python train.py --hidden_size=96 --intermediate_size=256 --hidden_act="swiglu" --norm="rmsnorm" --norm_place="pre" --positions="rope" --rope_theta=10000.0 --qk_norm=false --init="uniform" --lr_mult_down=1.5 --schedule="wsd" --dataset="wikipedia_en"
Each number is 50 + 12 x the weight over its row's rms, rounded and kept within 0 to 99. Layers, rows and columns count from 0. The size before them is the row's rms in percent of the matrix's.

# down: layer 5 MLP down (transposed), 256x96, rms 0.181, rows 58-124, columns 64-95
# gate: layer 5 MLP gate, 256x96, rms 0.216, rows 59-125, columns 64-95
# up: layer 5 MLP up, 256x96, rms 0.211, rows 59-124, columns 64-95
down58 093:40 53 64 58 31 27 59 46 50 49 55 47 41 38 40 62 64 24 52 83 50 49 61 57 55 50 35 35 63 48 36 38
gate59 102:45 74 48 47 33 45 53 34 77 62 54 70 77 54 59 43 44 48 35 31 52 55 44 43 60 41 71 47 48 56 36 65
up59 107:37 53 43 50 61 71 39 47 57 65 60 40 46 35 48 54 40 50 68 62 40 55 53 73 64 55 73 66 52 49 39 56
down59 100:63 61 70 42 51 32 50 44 38 59 59 39 46 44 51 59 57 37 34 44 62 39 59 44 30 40 58 57 49 68 66 30
gate60 135:53 56 65 49 57 63 56 61 60 49 47 69 58 51 38 41 34 31 41 48 73 37 54 46 61 52 54 66 50 64 48 79
up60 160:46 54 39 56 47 37 54 54 28 39 66 49 41 23 63 57 60 58 59 57 29 66 55 35 57 47 42 49 73 36 51 43
down60 067:44 35 43 59 50 44 49 38 39 42 67 54 37 32 41 42 53 53 46 50 56 69 47 47 51 44 49 40 62 47 45 42
gate61 113:52 67 59 57 49 62 40 26 55 41 76 62 42 41 26 52 50 56 72 41 48 60 38 52 50 53 68 35 36 61 43 69
up61 107:47 40 57 44 42 41 67 49 34 55 51 52 45 50 61 48 66 56 55 60 50 63 51 66 40 55 46 54 60 49 40 60
down61 112:44 32 59 66 42 56 26 51 32 49 31 36 58 52 53 59 46 36 34 50 33 51 43 66 33 51 55 60 54 29 51 49
gate62 139:51 24 35 46 58 41 57 41 34 39 50 35 57 75 38 72 53 63 55 45 57 34 55 39 41 28 39 45 40 32 46 53
up62 117:34 33 46 32 48 49 43 78 53 49 56 24 51 27 32 48 42 65 54 50 46 58 67 21 54 46 32 46 69 62 29 41
down62 112:56 69 56 51 43 25 61 22 42 51 53 52 42 58 49 50 44 54 38 46 46 45 62 48 21 58 68 50 55 47 53 59
gate63 093:54 40 43 21 47 62 75 50 32 64 73 59 40 53 75 37 64 46 52 69 63 49 43 63 44 59 66 48 52 43 39 50
up63 101:39 25 35 54 50 52 54 29 29 47 60 61 50 39 73 56 58 39 44 54 57 42 40 72 38 49 34 51 52 62 61 43
down63 116:56 59 44 63 41 60 44 31 60 32 66 52 51 50 53 46 48 51 85 39 17 51 46 64 54 30 73 51 33 59 51 47
gate64 071:53 53 65 58 48 37 29 64 67 53 63 42 66 46 51 58 28 42 69 51 59 61 51 43 62 72 36 64 50 56 53 59
up64 092:44 72 61 53 22 46 30 43 63 37 56 57 41 50 53 65 39 47 42 50 56 45 25 34 38 49 70 45 26 36 52 61
down64 074:33 52 43 50 61 52 63 49 34 67 74 41 58 30 58 44 68 43 44 55 30 54 53 49 32 69 52 48 55 44 50 31
gate65 061:30 50 43 42 65 50 50 60 52 46 49 54 52 42 60 74 50 57 34 31 49 51 52 41 39 64 56 60 42 80 40 43
up65 093:65 40 42 41 60 65 40 59 50 59 57 57 49 59 48 56 39 34 33 30 56 46 60 38 76 38 65 65 65 37 62 64
down65 097:55 57 32 36 58 60 58 45 48 68 62 55 46 47 61 44 44 43 44 37 58 73 58 46 51 36 21 68 54 40 42 51
gate66 071:47 46 44 59 68 31 58 67 47 76 53 58 64 34 34 50 51 46 37 38 55 55 57 42 50 39 43 50 51 54 44 46
up66 096:52 54 51 48 44 43 41 29 49 52 64 41 34 47 59 44 37 36 43 60 52 29 46 47 55 79 51 54 55 30 69 37
down66 092:53 36 22 37 53 55 70 60 18 65 63 30 53 31 71 47 71 35 55 46 56 46 45 49 30 31 34 70 61 44 50 52
gate67 101:58 66 49 32 64 59 32 50 51 31 64 52 56 52 48 53 68 54 43 48 47 57 38 35 55 47 56 53 44 40 37 50
up67 103:42 38 61 52 55 49 42 53 60 66 52 42 48 54 50 46 49 62 44 47 51 42 63 55 52 49 75 63 48 53 53 51
down67 114:47 44 61 40 56 53 66 64 59 46 55 39 52 42 36 42 48 45 66 66 61 43 51 60 45 49 36 41 52 31 53 42
gate68 109:65 72 13 56 40 60 41 51 73 85 52 47 64 40 47 48 59 60 66 55 56 46 59 50 53 44 47 39 53 44 45 47
up68 102:31 38 39 27 47 53 60 32 39 25 50 37 36 51 57 69 36 70 47 57 48 56 58 53 33 48 62 56 41 35 30 48
down68 112:39 41 56 41 54 33 51 49 36 59 46 48 48 41 19 57 42 51 59 54 60 52 48 52 49 52 58 55 80 55 56 59
gate69 070:64 65 49 48 55 24 59 61 78 38 58 46 54 51 62 64 54 53 59 52 68 52 28 64 44 59 79 61 78 69 44 55
up69 094:34 47 78 76 68 52 44 55 43 40 53 41 47 53 57 51 51 55 64 63 53 59 49 41 43 38 66 43 54 63 37 59
down69 086:57 41 40 38 55 41 48 50 29 45 78 35 51 44 68 50 59 46 61 47 66 35 62 46 56 63 60 44 45 44 55 39
gate70 112:64 48 43 35 48 50 24 56 39 54 66 44 51 56 48 48 43 71 76 49 58 49 50 41 59 51 45 56 64 54 34 50
up70 101:33 44 41 53 47 38 37 45 42 57 51 47 52 29 39 35 54 29 66 51 29 47 36 31 36 38 56 57 40 24 50 50
down70 113:50 55 47 31 55 45 44 51 57 76 51 59 45 72 44 58 61 60 76 49 46 46 30 36 64 43 42 61 68 69 36 38
gate71 128:36 45 34 65 48 63 27 31 52 65 45 50 37 72 56 54 49 56 49 41 58 31 57 51 62 03 42 32 66 52 53 62
up71 113:58 47 49 80 43 58 35 53 27 69 45 43 49 75 59 51 69 64 50 37 72 16 71 46 42 48 37 48 50 36 63 54
down71 113:52 38 65 76 41 54 47 63 68 35 44 60 44 48 67 40 53 41 78 45 36 30 76 42 51 44 26 54 51 56 58 71
gate72 104:60 33 47 57 35 58 58 44 52 57 60 37 16 34 63 59 72 42 66 47 30 69 45 42 44 44 45 49 45 47 38 68
up72 103:55 65 58 52 46 58 53 67 38 39 56 50 68 59 18 34 44 58 49 56 55 63 54 47 58 48 44 40 76 51 56 41
down72 111:22 59 55 48 61 63 44 65 43 42 56 47 52 56 67 43 42 42 40 52 56 48 55 48 49 54 66 64 48 24 41 56
gate73 117:26 54 48 47 43 50 38 29 53 55 41 61 62 45 40 49 64 38 56 49 72 59 54 58 56 63 46 43 59 53 43 44
up73 100:33 59 40 32 36 49 58 53 67 58 49 68 46 43 21 31 38 63 47 55 60 33 32 43 47 54 47 47 49 38 47 45
down73 108:25 57 53 66 50 37 48 74 38 53 57 56 51 38 55 36 43 53 67 25 53 38 36 24 53 73 48 46 43 37 44 81
gate74 076:44 52 53 68 56 43 39 40 59 36 43 43 66 60 24 40 31 47 49 42 39 42 53 65 69 33 42 50 68 62 77 55
up74 100:48 52 54 63 46 51 72 41 42 56 40 22 51 54 42 54 50 74 54 50 54 55 51 46 61 43 55 57 39 64 34 46
down74 105:70 27 63 63 45 46 49 40 38 33 34 54 32 50 40 62 58 54 60 55 48 61 52 33 65 61 52 46 50 59 43 28
gate75 102:69 69 50 44 45 57 47 51 54 30 31 55 45 60 63 53 39 50 50 21 58 63 38 53 78 43 49 54 33 69 54 62
up75 107:57 38 46 33 39 57 50 23 56 41 56 36 38 53 40 43 57 44 44 82 54 51 51 66 43 51 43 47 41 43 48 53
down75 109:21 44 52 32 52 44 62 39 46 49 26 62 41 60 59 46 57 41 47 47 41 49 47 40 34 41 58 43 70 36 46 37
gate76 111:54 43 43 61 62 57 61 42 58 56 59 44 48 54 48 32 57 28 38 41 57 45 40 37 52 51 55 52 39 46 59 71
up76 106:41 65 47 32 54 64 61 46 51 35 56 48 58 57 54 38 44 40 64 52 84 67 66 46 49 60 44 48 34 59 36 29
down76 113:40 52 59 36 45 50 25 53 37 54 45 47 45 46 55 64 74 54 54 69 51 46 61 60 58 43 83 29 56 28 62 60
gate77 110:45 52 45 26 48 59 58 51 47 39 37 43 54 63 50 36 40 44 63 52 56 40 64 45 45 36 35 53 46 75 65 40
up77 099:50 32 59 33 61 69 36 23 51 46 57 52 38 52 60 78 33 73 47 51 33 67 42 78 39 59 45 40 48 48 42 43
down77 108:42 42 46 38 45 32 35 71 34 47 41 35 54 52 61 53 50 50 53 29 53 49 35 34 58 52 35 48 50 44 62 62
gate78 135:42 47 45 13 50 52 58 36 56 40 48 49 71 52 46 38 57 66 51 36 57 45 49 26 42 21 44 54 49 47 61 61
up78 111:57 55 36 59 43 38 44 65 59 52 50 19 68 43 55 70 79 45 42 39 32 48 68 56 38 75 63 68 53 36 51 41
down78 106:54 42 48 62 50 48 57 58 39 54 44 38 50 42 29 31 51 34 38 54 48 66 37 61 58 51 37 47 62 48 43 36
gate79 070:49 48 52 36 49 31 36 80 74 37 38 72 35 45 44 37 57 57 56 53 48 28 45 41 37 42 60 60 61 67 37 49
up79 097:49 64 45 51 46 58 49 34 38 42 40 45 67 46 31 40 38 54 61 43 58 62 66 63 62 75 69 30 59 38 57 56
down79 088:50 50 48 42 52 43 65 57 50 76 46 46 55 45 71 41 64 45 32 63 38 66 62 59 58 48 56 68 52 51 53 67
gate80 069:50 62 71 64 47 48 67 61 47 62 48 50 46 31 34 68 30 69 60 37 62 45 30 55 47 62 48 50 52 48 54 53
up80 090:39 53 74 55 49 51 45 56 53 38 57 72 62 59 30 68 50 62 50 37 54 63 39 56 34 51 61 35 37 45 56 55
down80 088:58 38 48 65 28 64 29 49 72 26 40 59 55 51 53 54 41 49 47 44 73 57 50 57 78 51 57 52 62 81 66 50
gate81 101:36 34 42 43 59 71 46 40 51 32 65 54 57 69 38 53 48 60 47 47 54 53 79 31 61 40 58 83 63 54 61 43
up81 117:69 58 51 31 53 30 44 54 48 71 73 62 54 45 61 49 66 33 40 43 45 38 65 44 50 50 37 40 63 37 30 39
down81 076:43 52 45 36 47 50 58 53 51 44 51 48 50 38 57 55 51 52 39 54 55 58 40 39 59 47 27 62 43 33 56 46
gate82 064:37 41 49 48 58 60 62 57 60 46 45 46 58 57 40 45 70 56 70 58 55 65 54 68 38 69 75 84 62 71 48 53
up82 088:52 44 26 66 64 53 59 65 66 52 48 53 61 40 61 57 55 54 58 51 63 60 38 69 57 58 74 67 50 57 38 61
down82 069:42 49 55 50 48 39 68 48 31 63 48 35 49 41 55 45 71 51 35 49 36 43 51 46 56 61 66 63 43 36 36 17
gate83 121:67 50 54 47 50 34 24 53 60 40 48 75 64 54 47 50 25 49 40 46 53 62 25 47 61 41 45 59 72 43 51 49
up83 115:45 66 63 61 46 41 44 43 24 72 68 50 60 63 23 54 49 28 53 57 49 41 48 41 51 35 40 48 43 35 30 41
down83 104:52 63 44 55 61 65 23 37 65 59 56 54 61 41 25 44 61 35 54 43 52 54 41 58 28 39 33 50 62 65 69 33
gate84 073:56 45 53 48 39 53 57 82 49 49 65 65 32 53 45 65 55 57 24 61 76 56 38 49 60 63 60 39 50 53 47 32
up84 084:32 44 55 59 33 42 66 54 38 40 31 42 56 77 59 67 55 59 43 47 48 63 32 34 45 58 43 49 50 47 53 36
down84 085:46 73 59 47 52 61 45 45 69 56 49 39 60 40 58 54 38 58 63 43 66 46 52 65 63 45 26 45 56 46 51 55
gate85 118:38 27 29 49 36 47 65 44 60 56 43 60 57 37 40 48 27 52 45 47 63 56 71 34 55 35 38 42 35 38 48 61
up85 111:52 39 44 62 49 45 45 33 37 48 39 54 44 63 72 75 62 42 65 45 55 33 36 37 29 43 30 56 68 46 52 56
down85 115:51 72 53 41 48 39 76 38 37 63 52 62 50 54 57 46 56 33 57 49 37 51 33 58 54 46 60 62 55 72 41 35
gate86 124:58 63 58 64 64 62 25 38 40 40 71 55 51 55 55 40 45 28 42 48 53 50 49 53 48 71 31 39 64 36 48 52
up86 101:55 54 42 48 54 19 38 62 35 61 45 37 37 39 53 56 58 45 58 63 65 46 67 67 77 55 43 32 46 52 67 46
down86 109:71 66 64 58 70 29 34 35 47 38 51 42 44 57 27 61 68 39 41 48 32 39 55 67 51 61 58 52 39 56 48 40
gate87 098:45 59 61 71 57 67 59 54 63 19 52 50 44 61 46 57 47 35 71 46 59 56 37 53 47 22 60 41 45 56 80 61
up87 096:53 46 39 60 51 37 65 45 57 44 41 48 30 51 55 57 51 55 69 41 44 50 67 37 47 41 43 37 42 61 65 38
down87 112:55 29 24 54 30 43 34 51 45 42 72 65 44 55 43 72 61 50 57 36 61 72 55 52 43 52 22 39 60 66 50 71
gate88 068:48 35 48 58 63 62 50 62 65 60 65 46 43 57 42 18 54 59 56 50 64 52 22 52 44 45 64 43 58 72 63 64
up88 090:57 50 53 35 53 59 45 40 52 65 50 72 43 52 50 49 48 62 62 44 62 50 41 64 66 25 04 68 41 54 39 59
down88 086:47 59 68 53 62 47 69 57 77 45 39 68 56 52 69 52 37 46 61 39 71 55 56 51 61 39 39 44 46 75 73 69
gate89 075:63 47 60 61 55 67 45 45 43 71 53 33 63 71 50 41 40 36 33 37 52 40 61 40 55 46 40 52 41 58 61 40
up89 085:33 49 42 66 48 53 70 30 65 25 43 26 57 69 38 67 43 44 35 58 43 39 48 43 42 31 53 37 55 46 37 46
down89 099:42 71 75 78 44 51 39 40 39 36 46 54 49 52 41 44 45 35 52 55 40 51 68 37 54 53 69 24 43 49 44 65
gate90 086:44 36 56 82 62 39 35 51 36 51 61 57 39 51 48 62 34 61 59 45 63 36 57 25 75 60 48 68 40 45 42 53
up90 087:51 38 55 47 34 46 33 57 65 44 51 43 59 64 56 29 39 74 57 51 47 50 62 44 49 32 59 69 33 72 61 64
down90 096:53 31 78 77 56 68 53 48 53 34 49 63 58 58 41 46 63 43 70 48 45 27 34 51 34 50 75 49 47 39 77 75
gate91 065:63 52 57 37 52 45 46 66 43 37 79 81 47 19 58 38 38 35 39 42 44 50 52 55 56 59 44 58 57 41 69 44
up91 085:46 31 28 45 52 49 57 50 69 52 69 71 44 51 40 52 72 32 37 53 39 42 50 41 25 46 48 58 34 33 61 44
down91 091:32 58 30 57 41 45 55 49 45 51 55 38 74 40 51 48 70 54 41 40 48 49 59 52 39 63 45 46 50 42 45 56
gate92 107:59 61 62 39 54 53 37 35 41 36 59 54 22 56 67 43 37 22 62 41 39 49 47 43 59 36 53 59 69 66 51 58
up92 104:53 57 46 21 47 60 63 57 54 49 46 44 39 76 40 50 54 40 75 43 56 68 31 34 53 75 60 67 72 55 50 73
down92 104:51 45 55 59 33 36 53 54 54 64 37 66 79 60 56 36 56 45 45 45 57 45 33 46 66 39 68 68 42 63 34 54
gate93 100:51 58 48 59 55 60 58 52 45 41 54 62 32 45 55 41 41 58 62 48 59 47 57 61 79 48 49 45 42 61 52 64
up93 093:70 45 48 55 47 39 40 49 17 63 60 51 67 66 45 47 27 56 56 52 67 49 35 50 52 39 37 33 46 67 56 64
down93 106:38 52 63 55 66 36 59 57 44 34 59 55 50 48 60 25 41 46 79 53 73 45 48 62 40 33 59 43 59 36 56 71
gate94 112:73 50 41 58 58 52 63 52 52 43 64 48 65 38 54 47 41 48 52 33 56 56 52 56 41 44 28 50 49 65 55 36
up94 106:59 69 45 50 24 50 34 41 48 45 45 49 51 40 60 52 47 46 37 60 53 38 47 58 47 59 64 40 76 48 54 53
down94 117:44 68 55 44 62 52 56 52 46 56 40 35 61 65 26 51 49 66 45 65 39 46 41 32 56 39 79 53 55 50 62 58
gate95 099:46 58 59 32 46 58 58 61 52 40 45 74 33 60 48 32 36 50 52 31 54 56 56 25 39 32 36 49 53 41 56 47
up95 099:60 45 50 57 31 50 44 36 37 50 85 56 59 39 51 63 36 40 41 56 52 39 44 37 53 49 25 40 28 68 53 56
down95 105:36 46 30 53 45 43 62 73 46 24 47 57 50 54 39 56 42 47 46 61 53 44 59 29 53 45 65 42 63 38 32 51
gate96 060:65 41 40 42 60 51 55 68 37 46 47 79 54 64 51 74 47 50 31 38 60 43 43 42 60 59 59 57 50 54 51 51
up96 076:48 47 50 43 53 74 34 68 46 59 58 46 48 40 51 53 49 56 46 32 61 67 53 45 66 35 59 60 63 54 53 69
down96 090:65 48 60 50 67 61 54 47 51 50 53 66 58 62 49 53 29 49 62 29 57 62 53 56 61 38 38 61 52 62 60 53
gate97 104:64 55 27 45 41 22 29 40 30 55 55 64 58 72 56 69 65 43 57 40 51 44 38 62 57 50 48 53 65 44 60 33
up97 097:54 39 46 67 44 25 48 63 43 48 49 58 54 76 59 77 51 53 66 77 45 54 55 57 48 47 46 36 48 45 46 47
down97 105:52 46 68 20 52 47 59 58 52 52 53 52 56 35 46 26 61 60 59 52 78 38 57 54 51 41 38 28 45 48 47 97
gate98 115:50 69 49 42 59 44 28 49 65 46 47 37 69 38 62 48 43 55 51 61 42 35 60 83 42 36 26 39 49 40 35 68
up98 101:43 40 25 45 38 52 43 40 35 36 54 50 46 55 43 52 56 67 47 55 57 58 59 28 64 42 70 59 50 48 37 19
down98 110:49 37 65 47 49 51 66 65 26 46 51 51 41 54 23 53 64 42 50 55 58 68 33 57 54 73 48 54 38 63 51 39
gate99 116:51 40 30 17 56 39 52 57 58 52 70 62 39 65 53 61 26 54 57 35 55 48 68 30 59 36 36 68 52 41 84 57
up99 100:65 44 62 22 45 75 59 50 36 49 57 54 50 58 41 53 66 51 32 61 77 51 56 41 57 42 40 53 66 51 30 53
down99 108:39 35 53 59 60 36 46 57 52 52 66 46 40 58 44 39 35 40 27 52 56 46 47 55 64 39 41 58 64 45 51 40
gate100 079:47 29 56 43 38 44 51 45 53 44 67 63 58 70 43 76 48 27 53 35 62 30 40 14 52 48 52 47 49 61 63 51
up100 089:54 50 35 50 74 33 60 48 43 69 30 53 61 54 58 58 48 48 42 48 74 33 53 60 53 65 57 35 44 40 38 43
down100 101:44 62 43 52 67 52 61 54 50 64 67 45 42 70 80 46 61 61 57 44 26 59 67 46 36 50 59 55 56 44 45 39
gate101 105:48 47 58 52 48 56 43 63 58 47 47 59 53 52 54 40 47 42 58 57 53 35 44 57 28 54 34 51 60 48 33 45
up101 105:34 36 44 58 46 49 36 57 67 46 48 71 32 55 51 33 35 59 58 41 53 59 50 45 49 48 62 48 58 00 55 50
down101 115:49 63 75 50 53 59 73 66 29 48 28 53 60 33 42 41 54 45 43 60 58 39 50 47 48 52 67 35 34 45 34 41
gate102 104:46 43 39 48 42 51 61 48 47 50 48 58 57 59 53 62 06 58 52 66 50 49 72 57 63 58 43 45 45 50 70 45
up102 102:37 37 50 68 57 40 48 48 48 36 50 37 59 53 63 52 60 64 61 41 56 51 33 51 60 52 46 32 35 72 44 55
down102 113:54 68 75 73 34 57 68 53 41 41 56 49 56 45 73 26 56 35 53 44 67 69 32 51 54 50 38 40 56 44 54 63
gate103 113:51 54 26 61 46 70 33 36 60 47 75 37 56 41 41 65 43 61 61 25 55 56 32 59 43 66 48 60 61 57 56 46
up103 108:36 47 44 66 61 48 37 75 64 60 40 66 59 64 36 56 46 40 49 46 57 54 36 68 54 67 67 43 54 64 71 52
down103 111:46 53 53 35 49 33 62 62 74 56 62 47 65 21 53 58 39 40 29 49 35 39 43 63 62 65 63 46 59 37 57 57
gate104 095:49 57 54 59 53 60 66 55 72 61 33 60 45 58 32 63 34 36 63 55 73 72 63 54 60 52 37 46 47 31 73 48
up104 105:35 53 42 39 29 54 49 92 45 49 45 47 54 58 62 36 35 34 57 69 50 45 39 40 51 62 43 56 45 49 78 46
down104 108:49 60 66 49 53 40 52 57 27 38 46 42 40 65 28 62 55 51 51 57 51 27 66 41 31 52 46 41 61 59 48 56
gate105 104:37 50 23 49 47 55 53 66 66 44 47 46 57 61 53 59 48 51 21 43 50 50 56 74 55 18 42 70 41 75 64 40
up105 096:50 68 46 64 48 58 42 46 61 53 52 27 57 38 62 58 63 55 52 45 57 42 41 43 49 50 56 49 38 64 42 40
down105 103:50 47 44 48 54 49 47 65 59 34 35 51 52 53 41 49 21 36 56 85 61 48 58 55 56 58 36 46 56 58 39 45
gate106 114:55 40 59 66 36 57 63 31 51 37 43 62 41 50 44 41 51 25 61 37 45 55 48 45 80 47 54 49 64 45 56 69
up106 117:51 70 52 47 58 53 65 66 38 53 41 55 44 87 35 58 33 62 66 62 53 46 39 61 53 48 33 39 16 65 65 46
down106 094:34 43 49 49 51 64 55 50 62 42 40 38 59 54 42 40 50 61 30 48 41 46 55 38 26 57 66 56 45 59 41 34
gate107 103:48 44 54 48 74 71 41 53 40 33 53 66 45 32 36 37 77 56 65 54 67 59 45 52 58 07 60 27 32 51 38 58
up107 106:36 69 26 61 44 62 73 54 50 76 38 56 59 69 57 63 52 58 52 35 38 60 47 55 35 55 54 38 78 52 32 44
down107 104:47 62 37 28 51 19 68 43 51 57 39 53 40 38 67 51 58 49 29 43 45 48 50 52 54 66 76 47 42 71 62 45
gate108 109:39 52 40 63 64 53 43 62 43 55 52 40 64 39 81 55 45 38 59 73 61 47 39 39 55 57 43 58 45 56 39 62
up108 094:55 58 50 56 38 53 42 53 51 34 47 70 31 57 38 73 53 56 37 47 51 59 42 55 51 35 61 50 64 51 43 37
down108 100:54 48 52 60 59 62 41 53 52 43 46 46 51 60 51 42 38 44 50 57 40 36 44 31 44 64 71 53 53 39 47 66
gate109 078:55 41 50 41 81 64 50 29 44 45 56 54 56 32 57 47 53 53 44 32 48 42 31 49 54 35 44 75 46 74 55 51
up109 101:38 31 44 53 61 42 48 27 48 12 42 54 46 34 54 55 30 68 44 43 67 50 30 51 42 30 48 53 54 46 29 52
down109 087:58 48 75 71 40 66 63 36 55 42 39 50 49 66 50 48 44 41 64 64 77 32 38 55 54 57 25 45 54 58 63 54
gate110 115:59 54 42 34 49 45 35 54 46 55 68 65 69 45 35 45 40 78 40 57 74 42 35 44 45 59 54 40 55 60 72 70
up110 101:24 73 53 52 64 50 60 30 49 52 64 42 64 39 38 46 59 44 60 63 31 70 35 31 49 67 39 34 29 62 55 14
down110 108:67 54 46 35 49 35 44 39 59 60 41 52 44 57 28 42 49 64 37 69 57 33 37 54 55 52 62 32 51 24 51 56
gate111 093:39 41 50 56 44 43 44 57 68 53 33 38 50 64 39 38 49 49 54 30 63 63 46 47 48 56 43 48 49 50 49 60
up111 091:65 31 44 41 50 56 40 28 49 60 46 33 51 49 70 83 57 46 45 51 49 65 41 52 39 55 59 49 44 49 33 40
down111 091:64 38 36 31 48 47 41 54 54 58 35 53 42 37 67 62 62 45 41 47 46 66 60 64 59 55 34 52 38 36 50 52
gate112 114:45 46 59 29 39 50 57 72 43 59 50 61 57 42 63 32 46 34 25 52 53 66 28 30 58 60 58 77 37 40 37 54
up112 108:60 53 42 49 49 62 17 46 42 34 38 44 45 44 24 57 51 68 42 55 61 47 59 64 38 44 59 56 55 59 48 61
down112 107:41 48 38 57 37 55 71 47 37 27 44 47 57 37 52 61 55 36 42 59 45 49 56 49 51 53 59 51 49 59 42 33
gate113 107:54 43 49 60 65 62 58 35 45 56 55 46 46 38 38 39 30 24 62 34 59 46 54 50 46 48 67 33 41 40 37 56
up113 105:63 29 59 77 47 65 50 52 44 35 67 39 43 56 43 45 56 57 52 38 60 60 59 50 57 57 53 35 59 51 51 31
down113 114:40 44 77 69 52 57 50 46 48 32 72 57 60 65 38 46 66 35 52 57 63 54 42 42 61 39 53 42 55 44 47 53
gate114 100:57 60 58 73 48 85 40 31 61 64 45 49 43 57 49 61 31 26 80 64 58 35 75 58 53 62 46 53 37 48 49 72
up114 089:39 48 46 51 68 53 73 48 35 42 49 42 30 75 60 58 46 42 73 58 56 59 68 38 49 45 37 51 46 41 34 39
down114 104:63 61 54 43 69 50 47 47 53 65 48 41 54 49 67 43 54 44 36 45 40 43 37 44 68 45 67 44 51 49 42 48
gate115 116:46 60 37 38 43 54 40 56 47 64 57 48 67 56 47 51 40 59 60 39 50 60 37 70 51 25 42 41 34 39 62 48
up115 094:45 45 44 67 35 63 28 44 35 42 38 37 67 40 68 42 57 60 60 47 59 55 31 56 53 47 43 46 38 45 31 50
down115 103:32 59 55 67 53 40 54 47 49 59 75 46 47 31 58 54 49 52 40 63 23 29 56 67 70 34 47 37 61 67 49 48
gate116 119:49 42 57 51 38 43 51 58 55 92 54 63 50 80 49 73 56 64 69 55 60 54 59 59 60 36 47 57 58 67 48 55
up116 099:37 63 47 31 60 57 56 41 67 72 67 65 42 63 40 21 71 42 43 40 37 54 63 40 43 45 49 28 27 45 37 52
down116 107:24 58 33 46 49 43 36 28 65 40 52 49 40 57 78 35 55 56 44 36 54 38 61 58 38 53 26 57 62 39 53 49
gate117 102:66 58 49 59 63 69 74 34 52 41 54 46 45 58 46 48 62 38 30 38 49 44 43 42 69 46 24 61 44 58 44 42
up117 093:61 60 58 54 65 58 35 41 49 39 36 48 28 54 48 49 57 64 40 65 37 43 34 66 31 48 62 70 30 31 48 52
down117 108:42 58 41 68 52 31 36 63 42 53 68 51 38 75 67 57 38 54 59 46 51 52 75 58 63 41 71 40 62 64 44 39
gate118 083:52 53 56 66 67 61 48 50 51 44 45 51 44 54 57 73 44 60 69 37 47 57 75 57 48 50 42 46 38 52 55 57
up118 095:57 65 44 52 65 53 50 55 46 27 73 29 25 53 40 41 53 50 42 72 54 59 69 56 26 37 52 32 59 50 59 39
down118 097:66 44 53 38 55 55 26 60 45 48 56 60 64 35 34 60 27 69 37 52 69 40 56 48 40 44 46 53 54 48 59 56
gate119 086:44 64 47 44 53 74 42 51 44 44 29 60 45 33 39 45 49 49 80 39 67 53 56 51 40 42 42 67 40 54 58 53
up119 096:54 36 41 44 63 45 54 58 61 63 68 39 47 62 45 61 32 47 41 72 30 58 56 47 61 55 56 52 37 53 65 62
down119 100:58 45 61 35 36 32 42 41 41 68 43 54 50 44 36 45 67 40 57 44 42 49 41 43 41 42 59 54 44 35 45 39
gate120 088:56 43 36 28 47 56 56 84 39 49 38 38 31 47 49 38 57 56 62 34 54 32 47 47 29 51 60 38 45 58 31 50
up120 101:55 57 52 68 28 42 43 40 35 61 62 54 31 51 53 67 63 54 35 56 55 64 64 51 70 57 61 69 53 33 80 35
down120 095:29 48 52 07 49 54 57 76 51 57 49 36 42 44 44 46 67 62 47 48 52 56 52 66 50 45 75 46 62 23 27 41
gate121 092:40 31 49 39 42 49 55 50 74 39 74 41 65 26 42 63 45 55 51 62 52 42 59 67 43 56 57 48 47 47 23 53
up121 095:30 41 46 50 56 64 68 38 57 45 45 58 61 34 50 55 62 56 41 50 32 54 69 42 58 60 45 41 43 41 64 56
down121 096:65 60 56 61 55 47 29 52 39 34 47 54 52 51 27 50 51 46 54 43 70 39 57 34 57 50 25 45 59 39 28 60
gate122 102:49 39 80 34 40 48 67 67 63 61 34 58 32 61 42 63 42 51 45 47 52 55 37 66 34 55 51 50 49 39 42 56
up122 098:50 28 60 59 54 62 45 78 37 45 54 38 68 35 61 69 62 41 30 59 43 43 62 52 41 56 63 55 53 36 58 61
down122 100:50 54 51 78 52 44 44 41 73 29 74 39 55 67 43 42 58 42 50 64 50 37 57 52 75 51 37 42 50 44 50 38
gate123 112:57 38 41 58 60 75 24 49 46 52 58 52 38 68 47 39 41 31 66 34 47 53 46 55 51 59 62 40 37 63 65 62
up123 117:45 41 58 75 52 33 35 37 23 63 50 54 34 27 60 56 57 40 55 33 40 55 64 26 47 49 39 47 64 84 48 51
down123 113:36 42 60 48 42 35 58 52 51 54 55 51 41 47 74 55 71 60 57 41 34 60 35 50 57 61 46 53 44 82 67 43
gate124 098:62 80 35 28 57 61 41 37 40 36 64 54 68 52 31 49 54 61 42 45 53 40 51 48 57 59 30 51 59 65 44 54
up124 096:46 54 38 57 41 56 70 51 67 60 36 64 39 55 43 76 40 36 53 49 56 50 67 64 47 47 23 35 44 64 52 51
down124 101:38 46 70 53 57 47 30 48 56 54 53 52 36 56 72 70 63 46 59 48 40 56 83 37 54 44 41 37 56 46 62 55
gate125 120:39 46 38 72 62 66 34 53 52 37 73 60 68 59 63 57 43 59 60 49 48 44 50 43 39 49 53 52 41 80 27 50